config = dict(
    qk_norm=False,
    init='normal',
    beta1=0.95,
    final_lr_fraction=0.0,
)
Each number is 500 + 25 x the weight over the matrix's rms, rounded and kept within 0 to 999. Layers, rows and columns count from 0. Numbers have three digits each.

# layer 7 attention value, 96x96, rms 0.235, rows 84-95, columns 32-63
507465521524527512472497487513495508485524501508468511503496501506502507515489530514487496453495
494481490489532498486474510486507499496515488510530516518481482504514491512494499493513497495510
493476478475468502490502511463508462527496482491523514514503528498496495511465481531492535538510
481487519532483495488518524503488509539516498493500496521518484495494516557526514493486516516491
516497489504497527462474490481503499514496504509464500521480491498488467501502472467515492514509
502533504530529509506526484489506493499516479499521494505514528451526485489530486526511517528501
509473499487480505489551471506456538509523519498483496466502491537518470489519454501490501473488
490486501461508489498487517493482475501524486486485502483493489481492482508473528509462465503498
511509492513524510491481489518495477525532519504508475498498492530472532515482499523470493485508
546508471497498502517505505501514501521537492509539516518494460507502487499500469499507493513458
524517497496481498491513499504512509470489516496494453531470490496511510514542508518513499518499
481475509508526496501500493502482502499512505517505508474473497514491515493500514488497483500494
# layer 7 attention output (transposed), 96x96, rms 0.217, rows 84-95, columns 32-63
475511475495496523475492494486488485490486504542518444498521503463489528493455482499514495532480
525493506497514501483524503534495506505510491579481499499495473498478493512515487478470509521495
492515528516507509489508496534514527493477516460509471492503492538511482499518493520517471490522
505506473516526484524505506501494496505484536451506530477508475522514487498481491501497491447504
494493510494488491506495490495500520510474497484528515494534520477557466532530480508492494496476
531510511516481498505489480472473502503500490487507496484505495500502508523504517499466516458514
482497522509510509536511522495513485497481508521495512523490509506498525507497526495528551524450
496491510471492481510482502499516492521498501532509493501491527486484500486540500513499535497510
462510523484456509493481512496521498538484490535524524508512516492506523485501527523516519520465
463492517527500506500489489524502502501475467515479515476491511524464486517530529506485500484513
516445474509496513486514486445452520507489490423488526499502480485529496495473510530462463517516
496510491505512520514500494514512484507509477502531473459505489516484454504497479493517495514517
# layer 7 MLP gate, 256x96, rms 0.211, rows 0-128, columns 32-63
517514511466504527478439523522483514463456503511500524510519556494481464481544468493504516519503
507538533549525523497481496509444490477469495541478470516485505509460463496498474506505507467526
494484495493466542501500505506488519506486513475526486464466511530473517486519548467447485508492
483531519453482506520481519528515477491533484455510499520496535493501519479446469544512491474455
459484490458534515487480466558522515486475471484535463487492473537468509463559496523548512506466
526505526489512477469492542535502470476518482493499473459544535512551475482466511513513487501477
512499481475495528489505446522496473488479504523475479451521506498494531490483496454508492465481
525495505497471504536492525541483478521507474535477511492539525546503531477495508524476492502540
461508514476532503496452478472472455492515502496485502461496524463494530515504534490503448472472
502500498480475448544489504540522478486509528523482481495500493469518509466475528516492531495523
519494496543530520511477492518519509506529505493530518514521530496478512470497537507545478518462
499495522495529515537460522467491509487453529499520468518470515456501525469538445518480523507485
527492500485481509517515447518495469501490524505525480482506463485488499515443538507522499535482
477483511494505531506527474562468548500510473500502506541486503552465466504470523545509538506507
524531547504454495521458496551442479493461513464491501480502546473472498478500483517485523505489
455521523446432527508512485506493466497501468513495491502497479512513502498495446474531514504466
497541548501505508507519484484533491448491536500508493510495468477483492537515527537522467540516
443521509518560525499535499537493490500503479531540497528464510472456529520479556506482456554544
503497505455458477508498505504553515503466497516502503454548532474513524530458534469522524517499
515516506518509500478473513472498501478513476506540477495518507510519502469479523507543479491505
488504490477514508474467522513496506497452513438524450461522507527476510475470478473496529460491
508470515530481526503544496484531518508505479540524476519505499499501497543483514550495500482496
489526500476497510508485510492517484502503532522500511480462526499492475477482494489494456465512
528493461527491542446506472509532495484476504480484498464492451528496501476491475500517481505487
444481462424521520506488505520501493453473541524519502488489511513540477498526560487499459506468
496539499485478504507495514513520504483460524515471483465529466479489507484446511503490503495515
550491498537507475521473529522565512519475461487472503513477511488468527446467489459495474501448
514534503513475416506481464488444500499468459513546499487480483497492529475488464486488491471464
472485544458515507500488501511538513516521490498460475478468462527526511482529482479537525524466
489531515500540472491514512541511457507522506597514526526479521516523525517487501538515507520520
484509465505503490476487489533516501547490469495477509513475490461461498512502537477498557493460
507513488492518493507472486442505522508513518524485472479489474500468502541465516536479533514482
504465532465515515475489542486501511485482503542468487524511471511517504480558519500456505498480
527473475496542498473450498526524498544519432526482485474531508490458487520534437469446478509486
542532513497492517506476487464526515491535491524477456471508484505536481505501519497480501533475
488497536486506508492488472489504488522500545461503480486501533456481465502550492530501483542518
534505503482492502557523478489497467475497480492499528457500474526480476517507480481459520491487
473511531504502506511514466486515481495510507532480448497516547469548510504502471487494515528493
572540510528483473480487497503476502482494460546495498493475520443520569491433530481520442534518
509541471484536508473521492526456471526473523537471468489466515481490509477483510503486519545515
540455441443522504470524474506549473521504476450495500541509535504545519540486492514483507496492
498464533512529522499516477551480505546492509519518531521521547502460481496549466480522516498459
527449500522499480522465469487510527466519500549498490511520566511474497497498485496476505477532
513477498470482505504521482496480484513483524458469490462481506454484497520514476499497467504493
526524450536487508537480522525522511476495499519507464482486512528485484510483499483498464543539
485485507513497552531553483525501481474523520524519480494519518543515512503536506526557523492497
509490502487523459490470459502527539478514500479517479479473483507510551525453492502520504518496
510507543495498528509505489509492457500459483495514475515471480490469495470454488463483536557515
484491501484516487476477520450484490495479535475528498533512548537531474493485490512474504484480
506493514482503509506511520492534453512494488528461468507496442459512500523500503464500552501459
550515528504500511476522515544477475468496510473496516501502517528502488497514531502445515549485
517490468492509521455482515504511514500466504530481488471522511549494552503504473500462529524480
546458461503533468474491567488483498517482456500472465480471534544499474490475474482524469511439
496478510494508516512469525490532503543512518527503550495454502466449520476474527526535497458516
496542547476512462478526458467516494514497492505528499494486497526486542495488449482486469491513
546523497474512504455525484545513459480472493542485494480477481510495518518509461504510530500528
478461489522512513499528485525489470495533499574505505502520466528531502518506472454495505508494
524522500478494497516495496483477451498519526482461458479475509454496517510513533489450487509518
528494536530491543512508513477529479474455502480504486502478488508479484507499494485532497546524
542461454485532501524533493530485490495511511540486558482544506481509528452447494526499527505518
484464470468487511478532480465536518514505465527511462543498496484539491505501512484544498491492
538515518538530509463526467495519482508505492414539438430500528484521521483492510548520529459496
485489462476525493513539468518525494516498489531501529493530479504512521493492542526537528518496
528549534499513459500501523548478537512436489493517471502500561545482486565497549482505538499515
541499503487485459537550503491500502503505481529478489525503492491472469534497523482510486500498
518502527546545539505515511494446526496466478466510461493497517523481464444444462478509511493495
508473550473484513548481469525502496482496478521498529501462500508482477421504471494507472448511
503489525526494501483529505516516507474509481476534510520456483449445499546499526540508495461491
480534502496565558510486516513529455528501568518488485464488518486517501516495476477499446543466
549464445466515494483541431516517510496509502433564476464491495464479482516503486469475527517499
543494489499530499474508467505474490518468526514535485488514507492493546527528491484497493491464
495497476486466485492540475482501487504487516511489525505504529443514407535490463484510517544513
510521489536500533521518556507505519510509497568503464493496512507507491510479462488528532481477
534448488529477458510497481521474562503516519533496452476501536474519481503485520508490503500504
453501489496493479507526503491466477545518450463541488517471512494511516523463530504509507505511
499475477527495504479476519504532503507501496496498453444539515492493518529485514513506492522509
512476480540488490455470497527501522502439473516524476543530547469479464463491510522500518516478
513532444506517530480528499486480493502509511465496491531506551491505534504495507445472456507508
505500487502512507481475509551529502450511540517547434492484475512512459514498535443499505531528
502492496478478495522516496488450481501463450531536487491491479507500477501517490516535514497490
478506490510511515506501509525501530486478478501488521499513548469497482515495481499490479559502
502512534491507490503508492492552478518506523486484469513508522498510502560463546570480532453511
498529492467488485513528483493552520544498433480482516461470506534541471492493493494508511512538
534511530515487479464512518498518486474454482532491477521532515492485509480495482490538459469529
514550476532494514545561508530516495511534459566495518509469518478495484486512487505472528499527
511550493486516515510483497545521484467491558468489471535524480513459488500477483493478551556491
526546495504533550518502527519514508494509523496443509511450510484519467498529520488469568494478
480536468455532498522486521492510483481470465472476529450488528505510498519501507484451528523492
491528515494516532549526518533515498482552496484483537505451513523495479475499516503471453521500
527465534509474456517533514493487465471523517491508474503513497520539511488484475549493505475494
485498505473481559556495525554466521526503497476484547515470498463519515476520523517445506514496
489486519496532460444476515479466501517475467472507534530499533508505480484482517507494486520441
496470490453506456500504456487540508526472541502480488504479487529478475520476494502478468522496
438546489466455520478528426540531510492460509510530488509506517471527494517489480512484524512511
528499483497463484503490487505495473525496501465462507506454457494494494481502491528476491528509
470429528513497505508474480538520520510484534517538475504468518508470460525472526500454481490481
491471496479543523487517500522513514458516461526503486502496523533518506497494509529526467498468
535519470541511483514526493508492450488481535459503463551498505501472475489466534475508517506516
472470519518440515486515463521555490501491521468533490531490540458485463509472517536481490507499
476517467516521473514503498517462470482487549504477470500504452501474475484451505509477517473530
516523484499513490486541509518472516499490485467504519467496541481496485477501520469499477480516
463499495455557459507471510524508522489498500494524469488496467498506497460485475535511515503502
463515525468474500496510506516480528534513467536491485484496509496517512500477535480489485469511
521500513534528503518475522511532509515496497458522460484529495539499513503469532526538501451484
496527523480483496495508494528527522494529534472507515487503503523490505503481520503486478494486
532544457503498494500484509469503497430509544492526524448511543490513479530489485532474502508471
498499542473482515522490555499486543524501512466485486479510481535538539481540504498486518443540
493530465461471509532499496517460489474488523502519463524486503538483525504533475486517505543512
526551521507504463499467507538527543497502505514504491503479494549467498527477496510549463516519
491505470472456508540482486473486489516500529512487496507460521545489492493501473525513483549484
494504530463510486511494515525486443539541500486457492483467483520485513474483495486493462487496
472490516475475527473535529499506505531487519480486482494495502490489523532481534505522483499487
505495456497548475514494488514512496553489492510475543476492471442473513472513498528510517533543
526451466469484484488505521507517479462467529482508525448504486493516505494496486488496516476500
511457485443520538533479499533527467503529499493552513529489460508468493520479476501510478529497
508520504521491503501531538474467494531483488493497516457529487463503474488504498505490491486528
532540488539468469492528509558514524497506477521492497502506524503538499504484514471570509492534
525472488534522525508497508490483524513525467537505489476521524509507475478443518480482473514473
503487521509539514488472493510476534480488508488490522523439491483488526452519490545495495490500
489508497511559487461541532539489460503502470531505494508532496488479465516475454540510490514513
510510484479479517480490468509533442464503493473538503496490508423529522520509461474468514496513
499498488470536542499512507507522468488482512476455455511494491509487492561480475506498501502496
525503475503511488520484482473491501528511495508461481461493460458540440455411479516510539445489
499512516494492514531441526520541483500496502455484485456510564483483493512467496533480474497449
498466486503478517509501508521501544517547500467500519546528530484494471529445458461508487498483
493542513520555491498473465480481481487497506514488479458495529488531476476463517530477507491500
438534479483526479496461534536513465499518525467532503486477545512498518485466453519454504508520
528547549442521483515492479497501501470525506488509500517518505524491532501508495459499467510498
498494514472486488461541433540540520479537530493533491470496532502488534489509520489470491476498
# layer 7 MLP up, 256x96, rms 0.22, rows 0-128, columns 32-63
458497520523505514459493448476532486493492498468491505492444476474503566507521522509534444525489
477526523543511484497536507547496487511458530511469513555483546555484465522505533472532472538501
570484456517472531455519508477460499489504494486514502456525554466502526499494556511481481532490
475478444501517512462519521491479517509458434502516508470445468482507480472527522465561517487515
496509522457487501483550502498527483485494502482504470514501492502541522496496491487521504534479
445516514511519507527502448458435507470452458509465486557454474496458514468495517491514481503487
508501527505530512497493444482494531465501490487498492462507489477460492464482523509519489478475
516484486516469454471490486513464493499475496510476499466470451516491500498511481479546485512526
443535496493509497505551457488498525517506493459501502472423462458502529552470507520521503517551
494564502464518496555477535522547459522514517496481499516513468519521507509534489500502507509481
523533500531484531474544518495474513491556512487472495468478493524481508496486478522510505521495
457510506497484456479465470497492490476453545533515511504508507554505485481507468507485540490479
490465507531461492526546491528523473474493517482545472467504508525484470516519486518487499508488
495480515526470511522519511522448473482492460498463543571510491494498471491436489503488470468530
571486484483480506493516481508513487472505535497465506486479489498496494447484451497556535513487
465484544480495486512482528492477512451517459522532479462470533534516547482506499508473516514513
465523487477523529490530490535516523485448529550508517513529531523499513494493478524515474504520
502462478491491515545547477525471504478471497495498502468534481533462471490499503483542514500474
504491512463519453506489503518479576509454483478474487464458452502516528489560510472520465496501
525486502486522518520473515520502500533550527511480500510530544491477513541551521481527460470490
527535506479463479511489508475491525476436516428479501495474476480500461502504511527552488491467
525459455499494517515496519507535508467507479477524534472497535493495482480501512458512511462468
518486508531502475501539515505525495455487507484543510470512475490482493536489468484513525568521
482496473511483516489532452491493473474539461457496451489511537540500529493508503539510508549501
509524485537488467493479497508490511489519485508500523483477490469547495548482424518535539522518
523481494515477504549500484498487509481530526562526498511466531518507471489568485460496518487481
467492537527532518501485473514488457464493514504481466526514485478479458499515493567504508490531
503495499484472515527491480482511526504465511464515523486486521512483517470553444475518515510494
505518492509515524514493533470523514481470454552533512515480485505509485484496453518517502470529
505532480512479492484512496462472522559480520519535528489494494501489481512519498468524508490459
498505500488470507529504504475520504516508535501510554514477498519443495466493536516495486485471
491477505505500470493520488515512508501504490518497500516552527521525513482544497533497504447496
519511535486501481473472468480462508499479493548486486487452468491531540532498468517518481489517
508518450527514530502517543477432455470509518511499544520530514516553519533474473511491485466512
487497511525532496524511535502446480523507541500504481494503501521541517454469495464517453511473
504516514492488518506528518507491496473501485528454539491512537481481477471483515519463467502514
525542501518539459495486516493481494509543518473494506536449500500474500476515527520509491490469
494522525524510523514525478503485522449519454520500488515514498497527480481490489468520435498509
459485486516471496532510474482513519493535530552467493492495472517516506511544485498515526536532
533450543453495522495476495488464544526498474475540534486481508497523525446528450455506509493526
508497499476517459447531482499492485522487503506484522508533492515539487479526483528503545478517
489535462503512520448500487529505470492504503509494509518515524494480503499517473496494449485536
457508491463525496492522493510477538483467487529515496493494492534506468518496472533550507495522
505478527514481503489543490485473496543486460496522531511471494486523526520473513492473513460488
479534518459480496476496501518498523477497488464504534502472503475487481509516512480453468511556
523483516451462471541503533526469487473491487473486497517526462485471510512448516500513485493515
522462489481514502477495542514479510477527523470520463476507499492527547473507493493525510496474
469516452502511524517499508474466524476484477500488465522503477462481563522462510519503551529465
469562519508552545501464515457503522501490509461502515491500500481490467495536470483499484514492
515536515485495473479459481516468558493493478433474506473503510493497538439535501509498520483485
484504484494534513465507529534499493473475497481459515539490507501497540516473515525481500504512
501490500497505508490518496524464528495502530513503484564474500534506487466525513467485482509558
504499530555537477523527518497503519555538478528495470494519487474495503465516443474461532560471
488511499521514445488493489489500475466491536474470469517442514474517522486493561504518477538517
457517481469509513560507515501516486506542482516498526539500521498537481486534462483499502516469
561503534503531483467519473493463473462522461522521495478513514493481495502488488522518520517489
554484497528498504478556504501491482496489483566486494561518457484507490505485480513485539470476
502533510490482506510515514477510483545502517455490494515493525482483462503525524506453481515535
525482511478529476537502488486465477456472510515525486490492506521494469506517511474475488489526
481518494488499511523541454530511436479534447439558426540488487487500515499466525489465491502457
490533483481471463503508503494496537493474473457518486505473472443490502516472496470535498470515
473491471495485506451479491471501482532490507480493535493478461461513521462539492509507549543493
513512527524486535527465526501490469521498507493489494534499502505495497486446483529471500511485
473503495513513498471518466443497462457495504505521504499487473486515498473476486547462507503528
511499516487467518500467457478476508502528479486472513490501510438511512497498497511521477508513
535492526530512530506529536527463519467526511475505501525463490522479465473493518507538474493519
493523465483505464480497521476482515531531514467530462514542516531483500512510488510504504468524
501509498528525546501487502520478505485501467468500524495506503499469473465482509476514492499519
528498540454503559542491494491542474508537515449526486517504554507529479525514516503483515493504
525488483434512471518561508478505525516483530442485505499493508504516518480514492547520518534483
509516469500489487543468484506542486488516515535469507501525527473442500511533483480444463484535
491506485491495514549508503511474487550501524555485510533501515504555506435488522480481505474483
481516516542496509491498540580490504456540480504489461466516526511490509501508486470521492489482
501494476479546518527461493458441517510505493493491560513460504464497512500509489498536518510522
502482497470496529489499471463513487539479490518486466533533495499523504486468492459516505467490
516496512493520460516490485515503521497500545489482457511531521492489493508534473473450447460478
517466488529469534514502523494458473513501501555535506495485529515471492514543483502516495468483
514548494460532496501476523493510512496479519501518502492507487499494473508463425519499515544493
469503494471482482500464504487478502428449472486494564509515513494504514519495511533481493493464
548478500475511526493488495504517452483534449491548511490521508540536514486487536488448536493524
498484500495523540509509493474492485528503455487531471486522499514527512522511526457496515499479
483510472491468510489512515531522500509493518536477507524495484471493498462485493477495500502496
521521476503500502513515522502516514573488501507512502503510537497537523501491459508542516554494
461504544470473516474515513487491469474451522491458536501505488521494477529469491512484501478459
489487459497516508469493477512534501539507486482519479528505479506528453524526547453460480503501
477507559509532471502532484510476532511464442489496483479483509507453507524477511503521467479530
502518513488505510524476469455542518489515537525540504506482509444542499526523537509479508523507
528516506519474511505525500509514477516484502455521515515515543550542458466515512493506534539450
514460515519486518511505528508528482501513512498518508492531498471487506479455477499513529496484
527544517524468473508504476497457421526503486525483465518484471474508511509469513499524483499523
507506482529497516513513480521529565522491514559489486514517522485549510516512562512504510480526
475454490536481499461502479496508510507527547537489493479488464499497463497512481478525446503474
515510498494551492451503522464480501501504506460514532444477512506462468517534483516491499494500
492514519508495530466529518533501534474534467464509491470507457529517527511504514496497502522535
489494461488473473521475492532482500554433526496497511522538545503519522543511506514481482461507
505507476487486525486495510449481483511490521520478514494482517490483483515508506510477435531511
502518516517522523513447564511539530465471522471506493486489505526479523474500488497465492486466
501457536476540478509543476542514506522484488419486510532469491513448472496502520526505447515492
522529522533464537483503446457458476505504530510489498484546511539481458506519467487493491513533
448521502496497477532539464479442540501506449487518475512528492533483487543471492517505524555491
506488485505512491532488492485527478452533520515532487486519539512515502485475446442483491454541
521492512493499477478461554528516498486529484458453506482481510489528483521514512515493529506537
508497445521485546489526476466533531494468513492498492532484503470474493495528485464498483517513
522453472482512490527480493574498445476523503403460499528502496436526502444472481496538508488527
498510548552540497523494493500519535501493462500519472540521537537533499521464461511533482508475
477462544494493453474550529528508501502456536481542519528518492511470528511489507528515477491513
507503498579463513477498514534526506527497510486550516483491509523506501532545505503498547513499
489497470514489530536483439495455533477488519509530516443505449510493524517504539489527499472479
530500547491523497510522483489489483478476525514501490473549478494514520498532494484447514516493
525498470550473461534494470518543513512518487505495472518497474494507481508515520528523461497503
539482490484506447518508488485487490557536491518516504484464458492509521553500502518516473514519
479517477438461556482517507456529517528469497471492489494504521498529488522528498504538500550540
462517486574485539507472512470507492500498489503501504509507512520512511531483466523463492521519
492467497485460474507499436468528505481477498511506488431467493494538554496523495453500481507534
482510505468489495523507499505506494455487515502424499505532493482511484476516512474471502498469
483515464538519484532502527494501491531504529475531481511479501464509490479472522486526459501522
521466449499499508463492471487510485486522530521483503480484475468548464526468501510502528505505
479531534538556534536523485505465440502527520512500487483508503536534488452501489545498500523519
474465513499509472507545500500483505509484484556475501487479476436486520499492532483508497473516
510510502494491508499518523493477448489539482501525497485551498478513528494542489439494486477510
509513512486510546527506486522508538484451503500499511523525511506524488464491488496489514527524
555500460539511526488537457532537454498500468463487488519503461488459491553522490504519508512537
471506482480466496548481491479520482506477492512481492523515517517495523469547472520489466480472
466478526489533535485496478498523461525516495461553489513555535505494511532530510498523501520515
443484536484531521464511493498501489512451505500449476487493510489500478533522480488485488498486
515473501485510481433522521505511529484533498522498505510508536474527531492519467504503492478483
504472503458523464467492499475490505535551483477473517467533473512490530515486491478481515484472
512513489454517520469499495539504515480473461550496506480505501491463483537495495505479497503514
483549466509512470508500478483504476531485520478530508468544484500518477474528537506489532479538
# layer 7 MLP down (transposed), 256x96, rms 0.212, rows 0-128, columns 32-63
512520499511479495507569514524484463485499503479413506498504489476489495456526508527501538510495
496497491549501495508488511480492503487484503478454455523515484510488508521491471481498483453523
465488440503496492532498506519504445527516514502513512538524476521489492528532461507560522521507
479504534453523506504476527502499532477465540507493450514535517508526577479475491473491514512496
547540516590528486503538544491541510491489464529496489520496545492492531496491485478476525485463
431496501452531500475507494515477504511498486482439464480495476554507549487497500507486510485503
535463524522479474528515521541517505483513478512494495494504465490493519477533507508510531513513
511495490461492477502493495511476478455496484491477436496552432502460489490528531501477519493516
503483467526514502491500483521491480520564525592485547448490493470537491546480540454486543493495
514471461508526517479525447523521463445520510422502488562490489494467541455506526480494474467515
529499501530464484534515482486470506475511485518507513484469555500504474505501498508423503499465
508479539487513460507511527505454495518493548448520501505503491510489476468508489507466503483525
472560527507472514558484530514475514488498506496520487472487490483482502466515520470500524483525
447485489551492481506473528514462484511505504524456551462515490481454460515528517515503512500538
496500490504525478513468485522478506492456500465502489496518501451524497491495481483509436524521
484525556517500515483533517507486485471492515461500517466545484517530465502518517463523490508531
481484524590471480530512500447572470492515515468491493503496488523532494506535521528497493521482
456518512549545502507576489516474504457493542514506525544478506495495492519475509492498502496520
481506514458513531452514525540480483507469524475488492501501502517481474522528474511489470492429
516479516482482493470497475475467491525492501568488488508484481497454497541491513504441487490480
481509523481476539462477445532427497471483508524475478462528516541476491532543515476505491529519
507459518502496501483515498465555490521468518545490466542512503484506524526549443553459507516510
459503500490527489515506556500558487516511570513516477506485478471502440518504446532523584559506
533477494534451505551459510494504516461524514507497520497506519538477514515558522481506524497485
518502507503520428511464467510468497490536459502498503523482463517459505509499494504527499511510
511468571475515499526516480446521541526497481482532508519497474544545505524506482512526531523488
501495468509503496509479498466482502490541515564501476483500465502516490484458503528514527469484
509459505494491492485493476520531489515432537538583467471511505483474482483509494504530517476521
508483463530481490503523515478549479506500501501523470452535483464476495519486521497461488523491
484512508466498469470502494463518517528548506517501472520512530476513478490491495472494495493489
495514501528503455506467496531504506527520517512530470525505463577475536517451428443485546520469
530511492474472465520514539516498503451497524474532532493518497497519534523532492463501493517480
506532541517527492510506488535452539501534522470465436437519476533505502469508481505516521532489
467493454479480479512493522555492506506494471485453550506527489492518498488524519482485468526521
520491522510486541472519460498475485514530457522519512507488517520508559521479525506492507534496
512480483488514508464485494482499504500508525510537496518487497493535470486488514487518518497495
483511507549551488494480495521540489486493513421566519505497455476508496491504480495481539496561
498513488547509516495460501490507530509491499497499496522545500503456471538479494503502481475495
483508506490530503520508508577462476475517539517517487475520513508513480494525464509512552496491
521520503490447496518525512540490491487532472483467507486475525501535493496507420522472453466519
486502520504493522490511499521505529516491498461497513494497471511496510512465531463506525505500
472521498523515542514480510504499505482513526509483468489460496499482478506455452487478483514530
510509477475476544457513493517496460506488470521512543495478472472490493515509528504521456464498
494506493462530505489440507505504499492513485418482473473478453487495531520512496504473524492485
492472533501482490506463490482491450527474498562524535506509469493510462485518492528514512500526
528512515462522490485508536467450506474537506505490505521539487505455480517501502510507517517497
509506525520513531489481517530497489511500501485517468529511500512541484488499498546502488487517
500506512490512515465542514487488476529530491536528479448488520539496464512529505494459503483473
522535485486507470523514465497542464495524508537492526511483498530475496489436492499503526483533
509525480513445510522523509445464491410501464444510515478532478452496506476480473491456533490496
494496494481514498506486532530478530453532503540463515495511511520508537492503528502518512522537
517528523457517522533488560553496502497459492546532464476529507521499512459499499498488439483486
494475474458493477476522511511435494492503498506478466496500499501544468439488508496499513455482
438474513507491487518514502513511506543534496505477469480477509508500529484509500458488490508500
524526512552509497508481501457510495549527484535495522498490510512485509523524499504466491495474
527508501511460522535482498522529524534523532422511505497507505456492526508497489513522536510503
486518486497480525506499508544502517512529489497505514522491519472510498528479498519561470476509
460489496535501499494518537481481499537560497460533466530507482474507492500479442494497460479468
471512505524515556490493484485537561493571532552460508505498464434494495499503505543485483529474
490536492541509477510515461494505454496524471536549531558527508493494515501455517480493518443509
496500494485491483464510498517486492474471481468475521472539463549475502502510496482507488494523
487494502530482508503527511487494545468523485487492505532462460471514490516478495531471522508534
540495511487482502509524497504509486495472548467477514530486496465477481552455553473451469481500
515477557472453512537444563546518519513474509521508477522449508494484520492529520500526543500511
523488463468515450510475496472542515507539479457472514549505485532487518490503523479494513499506
488547536499476472477467496513528511548504455578511492511503522491526491540549541514477499499476
510483513502523550541492498514413504511522481457526452475498521588514504487504526493454474533476
508485478496504488475476514480525488510512523541527520486494503486469512454458506455492501496490
552506507533486533559548518496518464504485525475547488497502489512537510481461511461516539511457
469505508449501500502483522470508497502522477474457468496487547516519491522516516475511483452489
469489493430502530441511490481489476499470475459509513454487520512498510491510486494487512560504
486457523462499500496505501489530478496515486543527520500482549483510536496497472526516474569479
474479498514499496508487474503508535509462479398533486502519519490531481473510421472516512536501
491468478441469494523454507526458494488505492552524523506534536523518464522524501501533481526567
523501479548490507469494503503517515489541483458516477466506515476493485506527529518471464492518
525481505494454483475509527462534511521495471580486539484516485485482491537506506493498493506489
501488494425524462500476558478467460517501475489533493500501517499443494486504479500591521506468
526503467469492512491472472463495447563491507514485496459514500465483506510428478520523456523442
475465436519463506524514534499466522513488488507463544523499507506505495487486515518496450506542
485502544522503504498521490514490490515554497525541477544471472507471526508506526444508485519518
491500495545512519502517498459504502513443482518509512501556496490471479497522483540532555527513
495499525510544482515520530505533482492497497589476497497468481481512513500466512510482532509502
504491499528541535471513508536488512472535560459490476507504469486485482522509503490531468473499
473531511503528524512504505464545513500497501503460494488534512485534483509515495539515538483495
493524507477502470468493486498539519483492506504518493549529489520505500508482475514528533493468
511525506437481501576497499480498505490468515545508461453485454513482517458488454507500519528492
516513554493481524519440510501518522465506463562505480488469504493540502512511489537504503524481
488537518546514475514479499518502519491495534444484545496484494507508526501509524509489501506522
472485549506463488523553505444473534515479538489534483484538515513482516527475439484502508513541
509512506501482492538479484506502513487481491490522498521438512545520543483493474503482542538489
509504457494465502524518530501510497495473504477475550507539509506524568527491530502486499507537
569473484511491537495514522513543493515481518458503525483522500493490521546511478483501525476507
513507480479511514530473477503486476484464519574487478491505490506507508562505529490498482510520
488504504523568476499509533473502456498500490466493535457515496517494521475508509537496491518500
490482503495481459486498489501517557519517514532517504498506501514507500496538466488495469477477
464500539468528501479488510515451480517516478513540507477540481442540522528511498484496497507521
497462513491500479465528489520479491498525502508516467509460511482490507456518507494486514496495
518525484484451514468494502511503522517495484622492469507499520480518509478553513484492553512509
480521518503532510494538512497498533484518498553520510526558489520508501448517470494516492477487
495541459559530468530495472477466473473551495540544485460505475459497512506471484524489513468535
447509492479501506505494466571500501464539543514495470452512485518561524472502497422469505524518
463510477545511483612528480507540541499488505513475498568522524481515471516508510466478493544491
487525512548493499473452498482492471491512535424477503452541521494492491510526507491494521506505
474487515480480483457510514476493493502526472597531487451529517486534479488518484505479494493509
529543532420451477525513484498496483533490524484522551544463529503518504495482512496507480535494
497547511475467514491512497465517511530451539543460522509495473487522496503514523499522493482517
500491520450511505475488515486520493513499497440530528520516505475466507510453468514473525533480
491508489497545488476538495444495551529522493448475483472461513515481468494526483497505517458512
489510507461513541527495506534500513511493527501508442508472502508479494508498486498507483480496
506513474527491513541489435519518510539488501499500504516491546465529510481501485494501416476532
526484439516474464482493497490528482524529488547506496511485500508505464494463500462490522461484
457494480480476522501516482518495470504470503512532528476548495511494470478507508469487486498512
510505480457515495522531504524490533495501540430495475505511486503502529487510480512503514485480
510487503493516493500459546493476515471504492420509541459497523520502549494476524502501542521503
508498488535527484499474469507513496515482506534457549465474526536477471472494490545503495513450
480481500528523462478509504550475530510483471510476510515480532523494513533499523494494535514539
462457522507495485524490486486513506470525523581466489495544488508465509513496541486442473458515
558501529500497501490536505511477492501518531497450499468469472529472523497524504485503509452500
484487524505481503502500520490496515518501499495557498454512517489534475488508471472476501461512
549565486541489491492504490479505555521488474448492511463476484531518483523527487490534492532499
481498482474519524489463528513519489492558482483485484508495519515498527471515540550530434476499
492486512512513518492520504493479544559481498560515522502497500457513560504506514502528493534500
475526477492533508490479526526515518502534491532545529464544477490457457460498518505455526484523
513468493473492490513489583496495498458470499485516489484544486501491473487480527536470524494462
489531573548470515482504499519524495470527504494528476494512482517517506523489514512474492505473
451468517537471538484528479519488488472494505436502491528516496476465517507516509507522492515522
482486477467491469521450507465481564487484496493506437506499525473504528496545526488514523492481
473495464561497484523499477525515506531511503446477471509491523508477512487511493502506494481505
483519507464510450461503505519498467482506489529486517522517476481505465523532508506481517497498